config = dict(
    num_hidden_layers=10,
    num_attention_heads=3,
    num_key_value_heads=3,
    intermediate_size=320,
    norm='rmsnorm',
    tie_word_embeddings=False,
    optimizer='adamw',
    beta2=0.99,
    max_grad_norm=0.5,
    schedule='wsd',
    decay_fraction=0.72,
    max_steps=7374,
)
Each number is 128 + 24 x the weight over its row's rms, rounded and kept within 0 to 255. Layers, rows and columns count from 0. Numbers have three digits each. The size before them is the row's rms in percent of the matrix's.

# gate: layer 5 MLP gate, 320x128, rms 0.123, rows 50-84, columns 0-127
# up: layer 5 MLP up, 320x128, rms 0.116, rows 50-84, columns 0-127
# down: layer 5 MLP down (transposed), 320x128, rms 0.112, rows 50-84, columns 0-127
gate50 108:080155109140119120149136109140130114101138112157102152123099111092114132152143111146098131134111116114122128137152126179110150158088136143122150142161133132127084113164137138105135117203142115131126139133130162120163131141152109112181149145108083095206091135119112087129167147128152169105138164139094120117114116131123130151135105089144127134091177126119168133094140107094106118104135
up50 106:124117151101149088148105117116132139125096135112106114106128106113141136144147144145163151124097103150100141103129149131133137153145143106103077128166121115146138113165084106153139116099127101133120065132126118138141124096102124077079117144129092123152152128111093158147079134140126110122113128133166150188126125156138118193159083132097139111124139099099133106176145135179103111144161
down50 106:120120079148142120124152107065164158086118091095122157173125089074130144163087099134138121122104107115112088169089144146169140107082117139147106117135147083133098119171150135082098126115120089087111149104169137134133122127147115107162132110084128136136096132125148101101136142143143126108174153120134123127113124104125142113117129098141163123139117139118152110082135130129124150150119
gate51 090:131146116141082145122113125137130141155179141136144145170141125119134157148164102178125120132184133129144149118159079086139097141116084122116092144147108090127132097138093164124149166154124110133095151122144124115123102120119131126126095099105160158161137141111123115120156138155141118140140173141130155166145126141126078122108161115133131063135148142109125131181141143131145069179125
up51 096:157113139152103128113130135129095155130153148129108162113158109147143135145158126124123110161132084138121140077165131127156121131127114143129054128113067154114074107077131144107134135144124052131148129110141160119120162112102141133149126109126163148122072121102164121137144093149125146156123136128150138112156130131164091118124108143149120112146115116077132148142110082095144103117085
down51 100:092134131123144127125133138141132128139112157122097156159127164135140092142147164100138140087172116180143102112176134123147101140105152134112099130117116172158105140118155104134094102123169069139145144108088146114136133061124153112140155095157101139110139137133122119109108087121109208124140113120143109123139148107135102092114106139126133167118137137135160153131101110121187115144102
gate52 084:156126128147100124079150118143087193149146163117126111120166119143130132133124121116138120126109116138113136104099122131094108136184132125122125169097062143122124132155142128129122130143089124133115148121161135134117146124138175103130103105093075113122082156170144143146125104119187130130129149126113148106109135140101117135131120126065122097138088106104112152130126121170139100206129
up52 083:155111089123143166131123136147137128117136109112152174140117087096105155192142133107125108114153119109136082146147080129135098087102123109154087132154159141092128147138091155150149155173118123132118132133122150140115149134156121135137134125118130118137112117105111146143143111142076173080080105095120132092160160102143151153107114121135115166166160116114105151179155098109135152097134
down52 086:112120133129122106108163112159082142129136165170103105093145141155149156117137140136084139139118125126124161127097145108141121146136123101132122148175083132136126129117173139067136102133090126102107134101154142150123110156184182130132099153118126159170119161131165099147116118135152149145143184068147122111112082110131140122138146128088120111147109113113126140138145132156141099183145
gate53 102:127096164168168153103115115145123147156143114128150109150098148155171101104131147128132095162142142105130160152166109135152136179101136078154143137117104141114110119114109103136157153100125126114136107149106138135135070135147122124118144142171133147176121155116101120130148124109155147150146134076151131157119091175121143116143116107174063090064113109140124150103136123112125105140122
up53 101:133099124116159126167152099138106122155190100090104147123127152162133164127138099123141110152094135103101114116148160146115146155149096159148114123121089116209116119133117190118146114132136145149114145113185170160116157107105151159121152131152153143147129141164146109145140143161128118101104152130137133145135093142141111165127119113116132102159104108125152135113114082096136089097107
down53 101:149191119124146134112132168145118129119105155141137164122151145111143137109113118108126173114104128112128090137170136139152146136150133170156129097145171082167150094157120096148126126081094092129104118145093123134109141126107135129129113175072121138136095108107104098128094105138159163126112134112135119105124136104145130120133159101111175127153121148130107149160201140182104147134135
gate54 103:118121116127141105134101165164113097156133104130116133153095121113141145138142170143122130123162167103130114149101086139182128164114144099091139155117087093087129087190099125121121148143169149087121116120155158104144098141136072132088114093127144173141121121151085119152143146132173133126135164128119097130119124138117130128116173109103113147105138102149147105076115154105107127139134
up54 102:087084096110130097172126111147155132175148095084127170115095139120134148120128175135138092144172138150124086152128120141125106147102149066149147152133111098114151097125106109123108094146132147120126180104155145125114141125124084124121105131147137135151112125133092119149150138120155136163156128073141106130109072110100139126123105104141141190125086103158115120112108136111132129157126
down54 102:120119113149063142179141104131147118152150159100123171094134131131134101116102095127150110149134111139121114146122133143118136094128156144123078096110138136176143136112127120083123129169135068153146142134090137175112145112143165171105120144153118082133151117147115104111168092095099172140125101128159152132130122111107158116118133134124104127149128128129093117129121063085163118116100
gate55 107:158139100167098101126130135112132106154091147109138092134119084142147143118185142135109106103099155118112115093098096120150172123152167149096122134141134133136115124123097115126186124111091139139115149117097131156110134104167148157166095089083098143108163126145116161143137148137130151112127167143113146143077105141116121170116113114115119092130123099106107122109162155150063133133154
up55 103:099135133105124114087116122127163121129100109190139147163110146153161080094110099072129135164156080128127108135131162138124118109109131098149125138142110133117142119146148160144144162147099126091129154137127105178111104122152110111093160134147127138157138112112115153105100145057123134123144158124163132187132178165140132148106143101118140114135102160135095086138132131161149134114149
down55 101:109167112116070131128109161121106119134138176101112118133113112135137131143125137116122113088125135089163185108069122135151149138153111112106128167126140110119078168118140131136171138148129117131129138089110113110092188124123152156173148166151113142130103113132139124103118131124147133148121139113144117119131101147140133172175153129109160168102090138088129141120136156156130160064096
gate56 100:159112121103177149110147138103155139150095121157108167151136121103065214117148104152104193133170110127127107132158137133126130128130093113099115130189124111104092148134108137132102101164179148120092133131104120117140156162160134132138147115101121096139152138118121128108151140162127130104143112126125113143120130127111125093159164080165119098109115147123116121147154119098145119121128
up56 101:123124113122089136090141133100116144116099130101129166121082121124128143108149111168124108121140122125160167133142112164124143108131069109112136141128089104135159113124089177094149109156140143101086177127144142078103129128169172169122111152122145119125106126175161100149094137177098106126160140121096106109117139191115114134137127155125123080115127130102128152129113148129157141160120
down56 102:148105124154084144147132139145075104135144126119127106143088098134111128155143137099098128119162167099159149115108124128123136143147172132179113149079129145168130155110122108141112147126147108158168088116115096126142142067086136158094151156177129081182135138117136123144149094133132151129119125160116121165136143127126146143102091110103119175174145099157145101100115109134119129114124
gate57 089:092125102107105075086128181140116115097135135135119188106095091128169121119148112131084141130164091125114123138115121148099135101072150133117121161107097137122168129152122142147133151140168121128123083169145159100122137106126103117112164102159137074144139090145089137126165135114126090074123136134112120166107134132118133155118098133126147111114150108139104133098117151148165141138105
up57 090:141147175164155099128114128102149110154112145125166145155147135133116125160123084119130127153116127113100128139128131128121107111108102086124112125146140119124151130155101154109126140154133147150098159096121143141113160143138126109084100120156161097114129143079123159132142157154109151096114086165059117147172106130173083137104143114086123057154157108142188124125125103116136125136133
down57 093:141155113120145148097103114117130144118151140168113156120138101151157092102142132126114159126164109139149136135147096125142149116104143166119140140117130137119178192118158161182123143137123123105147101130166087117128107118154108147139149101111127161106126105120096114106099142106091089144133142141113127143116138145140126162130125160150152130118105106115035152088099199140135162134145
gate58 099:120122116155135124106116131142167161156130122142152130172122102150128169145146085129127105124149132133141101091130107105127112102099162120094097179096112112123166126149101100133137142133169087164097118143120141127123135126133137121148088104086140114147108123140122163094137120163162115132139125104118177158146101128065099127115108094126125145122191108094114098172169160099160150133144
up58 103:161099081148202103122083123141120117123152116142151116118083154108133120142118140102132143151120104137137151121132105088100122116122163167123109114147125121119080118132125133128159133113070126125090126132180144101139139143171131106129157130099159127117173119136110132116134116137133164101155106128098170143139134162097119084135139158106105069134105133151118110125159127066150145114170
down58 101:134121157129137106107130108124157141157131085125120114125088104121106161087102127117128144104093185096095158117138137098119142135079111099151113126116150131113161113151090161116131102128151110164123107154143130108133134079146128127088129114113119107103119145158137133084147092120149096171100149134138109106129088120134080158144131099127102144146192110132136080123103147103183102152152
gate59 102:117151129127110094071137155143137174174137155145152152133110122137121135151158140120143165106131137142166077135164164102109105071109059102155161156102135121089107149130115124121140119146148135123116103137120155098140125119113095172141158144138095103144137185149133147147181149125145122169133122116161111141136110121098137084122138141153144168164114133118115130137139115136105166149132
up59 097:141088100142088106150164180127103131153136173116116140153133097188129128093119145129123147107123118119114092089140116120155133100135143145152105109084116182153113150149113154129109136126126155114126128154140162129136161148126119153118114121107124097103101164100109108095093123171130154153092106152143074098106121093096137115128149182123116114145095137134127141132107150093110108178102
down59 098:118116118138115114128106121147126167110071136130112086149103095127102122088114120156144133127136111127086144151090153112106147148098134133142114174149097096140117154113151099128116117097122114087130119119121150134178112129150113121135107176109088101125071126112114209092135102130113142117118092145184136149151110104150118125136130105085146126135136142140148125139144179090148140126079
gate60 104:117101118132113117157128119163138137140108123138136113154165108142169162145126125116150105156141140144138100079116127119152121146107132112150119125121169136112147162109147138095156145075140125107110146107152141117123153168113145131182100124145144158110127165122110180096110200111156135133156136131165153170148069154099100083086134123135103130081134139145121103132170131139148116170138
up60 104:080106147102160133151182125115134106114144140111132129092111163114149092136092135132128132132159099103148130151133139092129123095171145152183179132109190140087157123114146110141134142155111091127115150129115095117185129124156146106114154113135144156153151156122132146085110152087148084149134082148154147149166142159159119154125143153118121154128151148117128138107113113125146107160149
down60 105:147077104126051118109113104141167125158151149140129111116110092142106119151147113121113115114121125124091123145162119101100131113139135083089111141133098115170074145136130165185137132136138163157123129140097143166111099077100102105147153126159119154121152107148106122136126141112115129094151121133150103130114140143076106112181120132151141135115080107093143130125073111151134123125120
gate61 096:105106101111160112118120075125143144125154091134177122089161151108151154162089111114111145127145117128105119130153106126121153101145060188120121147119149134109115107121118143123097151133109095118089138143156128109098152172111168106147109152124129142134118151108105125101138124165139148169092096144133149124155112149118153100087119140110090103165117130122115166167185166132151133130130
up61 098:125139146082154134096082124129126111088136141096061077159121112136118139114148154154142151138128106121144141127123126115138111133109158134146122161154154136162137158153103155121127136161169131142114103095140116172132090083127099170107114155154130155121125113102116108088150122151118186139133102126061090161169107146106106132121159142133095120153148162127153114129134120128131088102136
down61 097:107116100146105111123104166118110138138133122142124124147099138148109087074168147122131094107148143116138135109108072143164134098092165125097111153160138139118136160129100149126147108145124136127132095114083148150127128144128112104155070126104135155099121132145121130153144148117161108159088090114147141121174104128146171143075159139125178130116106148141146093102168142148133114066151
gate62 091:126132139146109155132174157137124114140165129111140078145116142130106127127154099121098149117131132122106131104170118089110081131174108172143132107097135123120119140131126119141112084131184162073104128124123128133134094106138134138110119123136137107157160123138145097107116169130140116105097089161118123139125106142113100166064106107115111142151138089105174105091136153154103099182170
up62 096:124112136140100125152161105115125136158149190132169163103164120067165138148115104134133121116129105112122115115148164103133168146129138166110098124114146112135139129135115084118096082153105126150114125109140138128111162122129127132158149123125084104138099121144121131144174109197146127145108088179122131098168131092123109117098140153163137108086144129180102123118155167112125123116097
down62 098:134107125141119163118083145182103135119138117152131119154106118110116129127109134130149151121122113184169111123131094133178127152114091142091122162124119155079132176149145121150133106112094155165178139122136136114143107171137134097156132130143170140126121081125096158074159123096127137143103108126158127128148085129140098181088129159126121121144084144132113094120150124105133116123082
gate63 100:121185103138151114114167117136129130116153157152105116110134079142115157070101099124124089127154133124097121192097130119101157089147085146163131121123116116143126107161124138122110148169114155127116129144125134146094158134126103105148148157124103165097160148120108127111115132121134133164130080091152119103080131094112091100125140131093150101162156107136062106110141148123106121131141
up63 103:131119094128157096111109126120098122151101153115123127103143173150164089157129139142145120127137173114103111180115142127113128107100136101149057144112107130129127098095137137116148112120120120107125142105159116137122104104108135115092163112111141091139105108178169162145139144147103127137113138116153120093202125133098086124103072107105129151125116135125130103075111098105155140162154
down63 105:142113107094123139123118107143120108115114152117140195152119125154119111146161123101142120115153091145137088091127155149124114169127152129125149095129101169164133142127114108137143135115101057143127119156146096143123118095074108138150111130154144061148117076162140150145140148160177113147146135170115152151147144148143106158137140185138147149085159113122134118130146110122140113150153
gate64 085:127125167119127159109134115125128134111117106171111121147157130076161099113155165135124155132128072112157151143144139098153127123118135132138145125116130118152129123159117099114083132165128094117145158095139113109181097133103131088120097168093061151134130148099147120133154115128187155146121145117115154131186117153116119113083127137109128135136143106128164138143095106122164097187112
up64 092:146165136141119131130102110145129151156089138140146153163149126127098167122127089106105145096152083144137150106151148136158118068132117133134141105136126110138098113131137146077122114102154085115144135160140143122096132142145116140160146090065169080153109142109131107166160164131085115120102103161132081138143133161129099122163145148155149100088142136151151105099154114105139147106129
down64 092:093080139144104112092145110134131119146141102143149110108138119080134121101180141124110087110085121108075133140065143113131084137117156092112109141093129103168133122139152130136102118172120095114126130142119147113094121131113120106121144163148100122141124149149115167074101105136127137141145141080107105156170148118086135089149128178106102124128137149149149140141113086135130133153091
gate65 101:108130114124131141118109140104148114117139096163108124154080094103121108168173089145106107129151137116122141151065104128124108176122141157154165098112171148121162071127089118122105120140108157135108102139113127132159119092144082131169131131140128168130110148142138114148137122110135144169118107088096125168142131149126133171128147132110090112125167132123125070113181149109117160130138
up65 102:088185142142146140176129108134167125090113067126116150104110105101115137123129114137146140114173122155149130141164111133110124145086101146127140178156145103087158120118114137118115159152144154106123086144158110100123133111124131169125139110163132136148095149097110164120125091140128145131110127066132131169119136138111145185141159127151139145141162170100115080119173122109133127140114
down65 097:136133074095121108158132122134104142161110119129159157116106116132143124118099149164114093131097136166107147150167160136162127132144143137169087093143123135086152086138146177116101133131097132125132129126160121128090104131153127179132149114115125106139077129116192126131163145143131101132110147112169109139068142125157128109151091128140108149132097136127158170170138115107143135118078
gate66 096:148100120148118164142125159160137142091129119124125121125154168170136155089138129092129141137144126104142124128108135156152119106174096128127115095151126081155113090155141126121107090169170136122096134135139150151110103165159189087174160136118094131101138204151143143098139107126141112122148142099132141142092087114144107138156150119136100102159133123126086126155109168136121115120126
up66 099:054132104142140080128131133131101123128116156167142111106166152110111109133132116155091147118128115094111106144132105103136137154121103167130145153129112146116127137097175131132088142123137126149130102154097092131132122140081185121161146106120097151051159088140127120141112101118116123097073068140155136116134133145100154147092124122111152144131130164096127121145120155107139135136157
down66 102:121131154104078076147153123107121128165167096141132124074112144133109090128097154118152140121150136137172119127115121131141077083105131148199166133090126115106118095086092085113089128115110129101189142183123084121118137142135111125116118137093146106114153149121125108130169153110115139116125113138147127114137114114146128129114136151119095104088131123170099119147125104123139140109150
gate67 104:147148149138083112124151124106139183118120163154149142109129114141118157132127157155140128150135081105099135123127164115099136151145127109104136144142125178100161118133123152143107136171152090124129167131166101103105165146133133077130098078114152104171078127132097177135161146114145083110107123107119134131157132128143144118125116092139122095104147124134105136123121215138138134154143
up67 098:141197101149148163137087133123112090155157145148103162180128157099136138095173145126125162141130110127109126134106136133156114145117138153120104132130115125137103099112146120120109120110096123141109137164148152133116118132127164107089149184102136146152124120168159135144095110168112140104170122105118118114143130167092148138127097141143120154091112072120134137144119116164146094087191
down67 099:125122133115148127137114158100131111151108141123147124108115153118129095175143150090134120102168162148111117093157140081095124128131147141142129147141129107153121122096129109119144146117144151067142145148160111141176142160137143129082076135116144070123141152127123134164165103108084117148121102181144130139148107123107101164111079119097143170163124097106122103106108087128111103087147
gate68 102:140124116107151134107148104088107169133155147153176106159105135103090173116117105140139138123161151108131138124162141144095093110192076117117140102150112096121173128173120148157143130138140145149084129110167103095155107155143143115115122133132129136176163129144136142118147175097164127168142166120152125111171104175130124153116126131109140090120143111116105143146144141104136130153162
up68 106:136126094157116104157131142135170139099133115131085130133156098132145095140160126131099170154147130120145092149085093135098104138127166093125135168115122147124126124098137138079124155138086134124134144180101140140100135133111119122166103124127089132126101148139156109142137115149095079076083172108111136173076121081094144111129133128158074140121120119127110136141107132123093098134128
down68 106:145118154131152107122116108111172148107144156112113116149120128147101144131092135154112147147182091108108130139137116169110131095188108093166129101143097102108128111146126151143177151148124151129126125129131131077160106160127145132164169111138082164111132153138136114159136134113130112122124129099135149146119105125113157108194146113154097104104144144101077154156143132079139109185121
gate69 095:140092117102120141154139117145100154126144133112113135121077145133125099101163121150153115091127149131098100066143178133124138104152100121135100113135149147147131123124148123141126173114167174107141089127148130132112123155155132107126131113128123092095064148162088137103176204143127151104104125111153136099154119122120117152095061129118113129140151102127138124117133134162106089123129
up69 091:096136115143096087164124145144144120127097099157120105083175095144128132094134086103120103121131128178165093136130098149116149183127141099128126160106124071154105114138158134150175149142102114117120162112134137109121132126101116114138127100116133127143126139084123150109127146116126118082154184106123142146103134104126176109140132126132160143122124130134120128132131128088054173143087
down69 093:189135115132158127068156114111102146115149162146106076148145137149108106153102150132060125094179166128120117107136101109117089112136129153127125145126131134109124143145161142163115127137158145128106080138104140101150163143132058148140094130108176146101142162144104157138158102152145151101139142159123101137131114118127138158121126158132090099160110102107131154109130129143128132111112
gate70 098:121117124102142129132140133114136174126123143120133131126119119124090129140124142131099136148131094088128135084165170091132139093142079169116095125126097154114137146149120146134102181149124111098085118139146154129104157127096147124131161115127108141169112129112119115146156159137135133099077121131078096121157107118183137129034117135142121110101095140121103153145150110172135108105164
up70 102:110104146124117119148103146129161106134108114097105098102139122106071106118108134130141105156102135115085064137100168107095134124121137119119171127119085092160132106108146155091107143137131123143122200112155128138134154138101130163165112128142127135133156101127125155178112133107141123122168156107116134124143176139136181131122165110134102095095125153101108113114155097113143097081113
down70 102:123126119154091102136104103092129166102136162137117099115138146136141119105118121119125117144121149119084103103160097150119162124154124140178092122138082117129113139110115152111124144109134170143206175177159100139126126104088101147142080180128121138140161132095110144183099124122101136081124154142112130142083127128140144125125120120124089107117095117145118133111107105168130155132156
gate71 100:131109114153157124144174090128110148133137088146136107098130095124078161073136125169125144165106115118142097154145113140100085122124145121122123151089135119123148125076166138149176136127122098133109163123123110105111086163127163092167144111111133167116107141139114113143145159102145080120139136122124091152151160189124153137116124082117121135089125161097134107128137124134137112174126
up71 095:139121092161127160099099116101114114128068114097162159132154133102128138108104155121139147137117114130111125145175165102127118115131157053135138157130128111108161141153130144125138108121163117106161135142158143146128151115072151109077094105144140127156166132152137128163099112126150137148153155109144127176138092116129101137153123165177073130145099111125086106128101103132132134155134
down71 097:110068122130112137143103111135113149104087185148113155090155148162108116136152090131159106100134131130139145105143160110114090172069130146115157115127131105144107126110107127134123145151135105103121157135129118177149169164128107099131110094148100123112136090128107136170121166157160144100132102148165107158173156121122122127108123136138179173131136167133111110127120152106123120144170
gate72 108:156140146144111124097125166082169125124115128154147116153112095112103163171143111119121145099178146085103120090097101124135162132147108132127138140152135099139160128141163101106153124141101156114124122101157158141165149106186101147159132135132134143107153103092114172150142122144121087124110116147095116167108128103139106158104054093110160111136142153115116148164127108133129150121149
up72 102:126167129119139162135138098170116153127101129134114093088154175110117125098132135115085138094152149094135101171160133160152118161137145128162125097084122130108118125109156127066126111158136063138152147125124137168133135154107140143149126113077123151109123132130189130103126111131131165108153101105148098106148148126119114127163132172116125108086127128084125166139120156104119103154136
down72 103:150129139109164142120123106160105174131102148166122150116104116135157151137123122117130127100153140119135142116160133091120146149117123106122123130102118118106199096097091097132115113093107188106110177096117141145170134154159109117117124135091138105117153127125099143130125066162108116127173115153154143154137140125105135125118051142102170095145145153130121102168123156138123125146098
gate73 099:135115126141161172146144155168121106062138116132080125119178092142136154074203128123111123131137098110147127106142101147141134158120101141111109142117121132103173158146165159100170148109157130129124134139133151137129132158077104107126152111131140119155126116088137119113131122181131115146151127150135141145120124099133140178115122079090102123132117144104131130169160100083132113135118
up73 099:113129159134115162120104098127143162158093098153123117102145099157158109133153173097116129087117146148091122137105154115129138124130139125142125106108104170148096139094172102128122123145150135126151132119103123160185169116105107134144136118119112116097152155107150152085122108123158125157095089145133154175105118072110145112130117101099131111138126111110142153113062109143067145160106
down73 101:101089121111144118119075156113084130177127108124120127158150116144126124118132136116110147140139079148147156177092100131154151098154099106147138120146145156159138113132094135104148124128095131114124134119159111131172102114204178133135144144132146141088098155161168162125147140146131155098132130102125140090143093130125128117146083120149100154126154129095134117142137158157143132105189
gate74 100:112158122115128153117097114118127121120112112132090139152117093113141106139168091140107138138117124139178111138135128104101111153108151101142114125128150112094106094146100112074111151212110133117089058077095104114099128137137067130157090141144125123114134110083121138128121135130131118092110117134101140175119138120087112126120131122133131133145179093086137127121133134153087112125154
up74 100:131122105145159154127109188134106110121116160104139129102169102095123122167122178132097113158153134089130117098130130102163140155137086132158140143089187140146187105129140112136113143147107118098126162147100101108176127126129124131090106133154140171119141120089127143173122124136106152151129123124143089141130155135114098119144140126108130161127130130122109077098102114176127182123099
down74 100:131140138145089143140105118127113124151155146090185114105126105146113136184123134122133150129165107146157135168062167105147154109168164108131116167122184132129143171151130135119115116135124164138123151144117165118131126123105144134126133126133129105179151124175119132108143126138133146158096103152135153069117137125096126120155132166127099121133132120161105126103099085088175141155092
gate75 107:180091116118089106129130125132117130099092196127164144163084145093129118114111143093132172154110090094083123135083106108141134153162152136104125150153110156072140125137132125147141149108120109076126106146114128121124087144134118140174140090094131114109160145136158162110131138107138136140135106141150150118148135123122114115083106097124088115129154149156127158110153104098118086132134
up75 092:120119116118138086111124119121108130115187142138098100137133118167136135125107125133143160161143128142140142156120178149125136146141147150125139105094124142088103094117087153155089103154136108162099125071139132117144137120137127100144111147121125131175141108157109120110108128131118139121115146167131140099150133152159119136095105108133145076128148085069195194154163140117169148105111
down75 094:164137129145147137144128181097112157096063146134112102125143110143114094108110113131142182191092091146128126128121128140178145099127089142133102088148117121125138140076122129096133162117130116098127134168089080152125122077158110120161120092143121156109112134111152124122114137125089118158104130140140139154089100106156110120133111145163138118148110099147147112161152106095123114106119
gate76 095:108125103154144123094133134104093122144135153131143099151100146145140132121108189112156117135120145143163158129131157146123107114094147123128125140149115134133133103151124173107155165164098101159098084077157185086104129129108109153117078151135117154154158107165083131117126160131153147147124118100114152115177141147079151158154135134122139132116105109131144124114122144128139155160194
up76 100:136104110088127116107099124160132113144129089119131110098100132130093102105149122100115079143131093130109122153142091166140127149100185100192116124111160130140140147144131157148132102108120178126128143115072110139149163110094118152129181153180137102106162131124092134088131174133120084072143115139114114122147135131150112139124115100134143142154169112142113122111133099123122117090128
down76 098:088125165130126099107120128106121129124146109105083109162131113130133135108148119151170147124132173116105111133129132096119134186160104115075136172162149111107133145104156122112104139115157116140122149162147115133125117142156107162159142129173129132128050140145134117124172111078129159134103092106147134101088148136132163089144190123171130117148101140134117159128102096127119128101135
gate77 103:116117145073123147118140117126118111161135114122135105144146129088131154136173148135106146152155134116149160108147126142127114191119140127116074110116112130117121105102132096119129135136134144097129143117154072105176085101123123119118111170064116119118104157139160165109149151128157191126119089128118153117145099110153110088070172116101125139128149130140132148092117130176106111145133
up77 099:138146141158127076139103130134171135197147125112137112131128075124155116129119138157124139145114120153151131110170109101118151143136080143122118128094151153126123139142142107180132136170190116127115119102102128144101115124113115123135171102094168131108138106101145188121181183150111155127149123136129141121143116140131125118136106071113158148153128150157156101150173139135105112110143
down77 100:125081142134133116135160153147143156131092091126120107144190150141164138125127147150122123113120121101109150088097142067159150151129131107093115120151135115086175138110156143187118132113139169077172153130153130127127099133167133135119097124122078144160139172123107126121148128144127094122153139150146117104128124084164113075169100098094124100137110118111127143139137142123103118129111
gate78 094:128076159137128140073156087163119136157180123128101147092122163128135120133136096105065124174153160164122140142099132134136132143173107145129163112127158128131119138124109116109104083133118126125098100144140158111177126152141128120164132159141102120091143143117125124095144128131170144141136103105128154163148124147173128110092097090144139141112125091147142117069130160161126155110126
up78 097:125130164125133136130113133083132125109125166119120109121198124116095095129161115146079127134099142098154102124109119169124081182139089143141140126100127112160137106116114137090132122155134116136156167146130133162121140054146114153115133105141095136121140115113119095119114093152094080126077132096121153116134130092112177122116119110105155123105103150120153161130102117118108120170163
down78 097:151135089112101155142118127109078132132081109121116096156070105136156107075146159172173086112115101144111145107127133130149111120131139129155123157149142147144129165126124121117127106103134126139136123107106142133151153188080099135161135105103124082135146064129095143117115158125078134171106144156141118150146093135150110144116131108137119122142127078133132126134123114097101117086099
gate79 103:113120104127097149156089154093112158141103112117115126112092109095118143095155159113132157127104134146129081120127108159132127146092142108082130139159106099133108090139127140141165113121160150114119135105098094169141135148145127113122088154127155115120125111134123177142137128140118125109110136142088164137138077111094138129114097074141115146164127100079167098091125180085142114170150
up79 099:135129146140111120131172093125121144107110104129124160156104078136140087149096076108121081180115067145149132135116100120134090144116136153129116137101165114127116107106143158114123171138098166154140105150139139120118136113084113139132097119150130162120132152115133161148099144153133100161122160118117153127109083124108153183094136096120148128110107176133173135113148105143139095163102
down79 100:140109080139072126110117121164125147125141149148085125143122118117106173151099116107117126165112158128156156133120109131174117074134059085118119119138097110126114141126088073144159121115147128119137167119114116134086162068147127091111111138129125128097138100140135118122171089102085139140130133172138107089159112126155116109106128119130125120140174106112140124128145147137083138136142
gate80 094:115162065146133119114083130127133100080131170116149146143114152096100141142151128138114159130139112139093162119113090193102143118161104110151126097139181099099174109128097121100161136146128153153103170169102154140126158122161106115127072172123166123130141131154133128125132149159119114140115109143128104133109111117165121163125142151148130126140122139140099151127138108110082154098142
up80 095:175145157099136096125168116083173127147144140108131132135164110181189138126130162158109102156101121101119103158167097114107077125116167094144143117142127109076140133127103147128094119153142097131124133092125134137120130137154146160106093122132089121130106146132124122173111100120120111083081119132122173149090111131089093132120136131095127124127148127143131143086090111137129113148150
down80 093:132154142124133136112105157112137152129115126119111120136090124136135097124146091141120144091142124107067171128156081158124110132099168131139117176133117088143147113130100129127123104116097118176146136157118127161109131105172099163151103134050152167116130136148187107127102136142151144170149114123102107151136137155125177144136119127151073116112102124138145082127143129099155150114123
gate81 090:112165133128156063126124113139167147143124123135147150132156099158158115118119133172158143128115125129108124088140114123131114119104131108192150084109144093118126146177082138140173169154136084109089120116165099128154128109081128146112128133148145143120071145149146121156116146114135142149121155160119076142155100100105167112141162106153127123113140126133100130131114182134131133102109
up81 099:104158118186134118127163129067130072118123115124103133148131142112128104170124056168115080111124169173149085142079124113144144093128128110119136142118135125120117111163106152118142154128143132128093108117098128116108151161172130135072114127136123084159092135149131139114146126137152118136167121098109134128097127137144151107141149117131152130176125146137114098106123090116166113100128
down81 097:151144093070078133113149147116126144134140153161133150114107103109152116158123120096130169135076139110190138124172173140117102147153129154127104094104106087098119120093139129132169091096119129119133136126124115121139153109122179114136130140078140119106127112140099140124121149127117164165098115148098099117124103141116127141093140142120140190123188143127149116131136089123110155086123
gate82 109:142131141148120122126148112140107134145161179135169109149131108155124150134126150121142163124162103116092155095137095108091116150138127108081118150147123149128180132140149123156122143127130100069097103105123107113133123128137156071142145131107135099101113155121130172121146159168123115160095097140143133130177094130154117136072167095088156118176116137148125169132146165114118104100111
up82 114:184138122140182111150114101119111123143119131153120131113138136183126133105119105170153093141107118131102087139082129139123132115130127140088160132129146147078135128086139189146151132119149123125110088136116098084127074128107140137111149176109154119128150128192153153129073187160111148110137111134111117128128093156100135164125131151143134119131123104140147125148091128153118138113100
down82 112:145123084119121094152120140118128123160116117120155109138086093115139091100156106150153135131132139089080142151084133083156072154115147138132138097116133161171119105111122128124174085158110095162135135110150122116142156092172143166092118171150132113135149085168126113122088111135110093117130122162137140161110120114129160157117107142101135111108160144127159118112126130156146123098169
gate83 096:167123116136155152144127113140121133120109131112115133125111130113131135122149171154158129143150134111160136132166152091146105129130121105138101159160138088113099103158108109096142081164166143135115110149108147132145059120121107126104157147133122122176168121135105070113146150098170097115099133141137111125119148096173093093103157077123148154126100135170106163131133127140105151182140
up83 101:117114084116115103152141174110119122115109131181125156118125126121070130111080112099096131080112177142111087116131104104138136124123124099143114127169129096108195166164128138150129137091091123149108141142124129152127141128107159153128104128145115128071125186132121145117119155126081122143149134132111099103160146131133098133151133127103147171160117142173119103129174132100116137121105
down83 100:152102125139145087129120119093126170167147127128147169150099084147102111100159131143162143170124126171134166134137152154157139149131128129098081112145127134145132103141119096154151117152107133164148138152120127084112111112107153137113151146135137119139120119115136110152082105128157093105063123136110089129076132159119096156078118177136068124159119124133113110160116121104155133139136
gate84 105:104102121103150142149142143176138142137139182121115135115129142145111153086146114122125182120190144144098114116131143079102147136154098150123136135130170109120116122124128158114146113108102152127102086145118145159112168169133149129132111123088097107117131166117108151128105164093161099118100125101134128152124069121142128137107169143153120170139107124124168162109200141135105147137121
up84 097:149094162100155130127122123076126091113146147091090120140102150137140126093120149124117132109154160119098111169138121153123110160143142107113142148137124113096126123136130154115120109153095102120087127130111135141156139149099156100088102145124101157104140129090129120111114149152175109114151072140127134135101117106086093146053124161157092176124156118112106114105077138118148116093158
down84 098:139167104111086141112138107085160127113125139107142113122126156133129146160147107164117143090137079132121107129130139122122111116112106123118108137119108093086135134140107097139196105127127140114145133126101170177104126102138146097131145161157104094144132187090152126104144117126122141151131141113088140098106202105153174145146089113141100162153142101118133133159183145122143117134121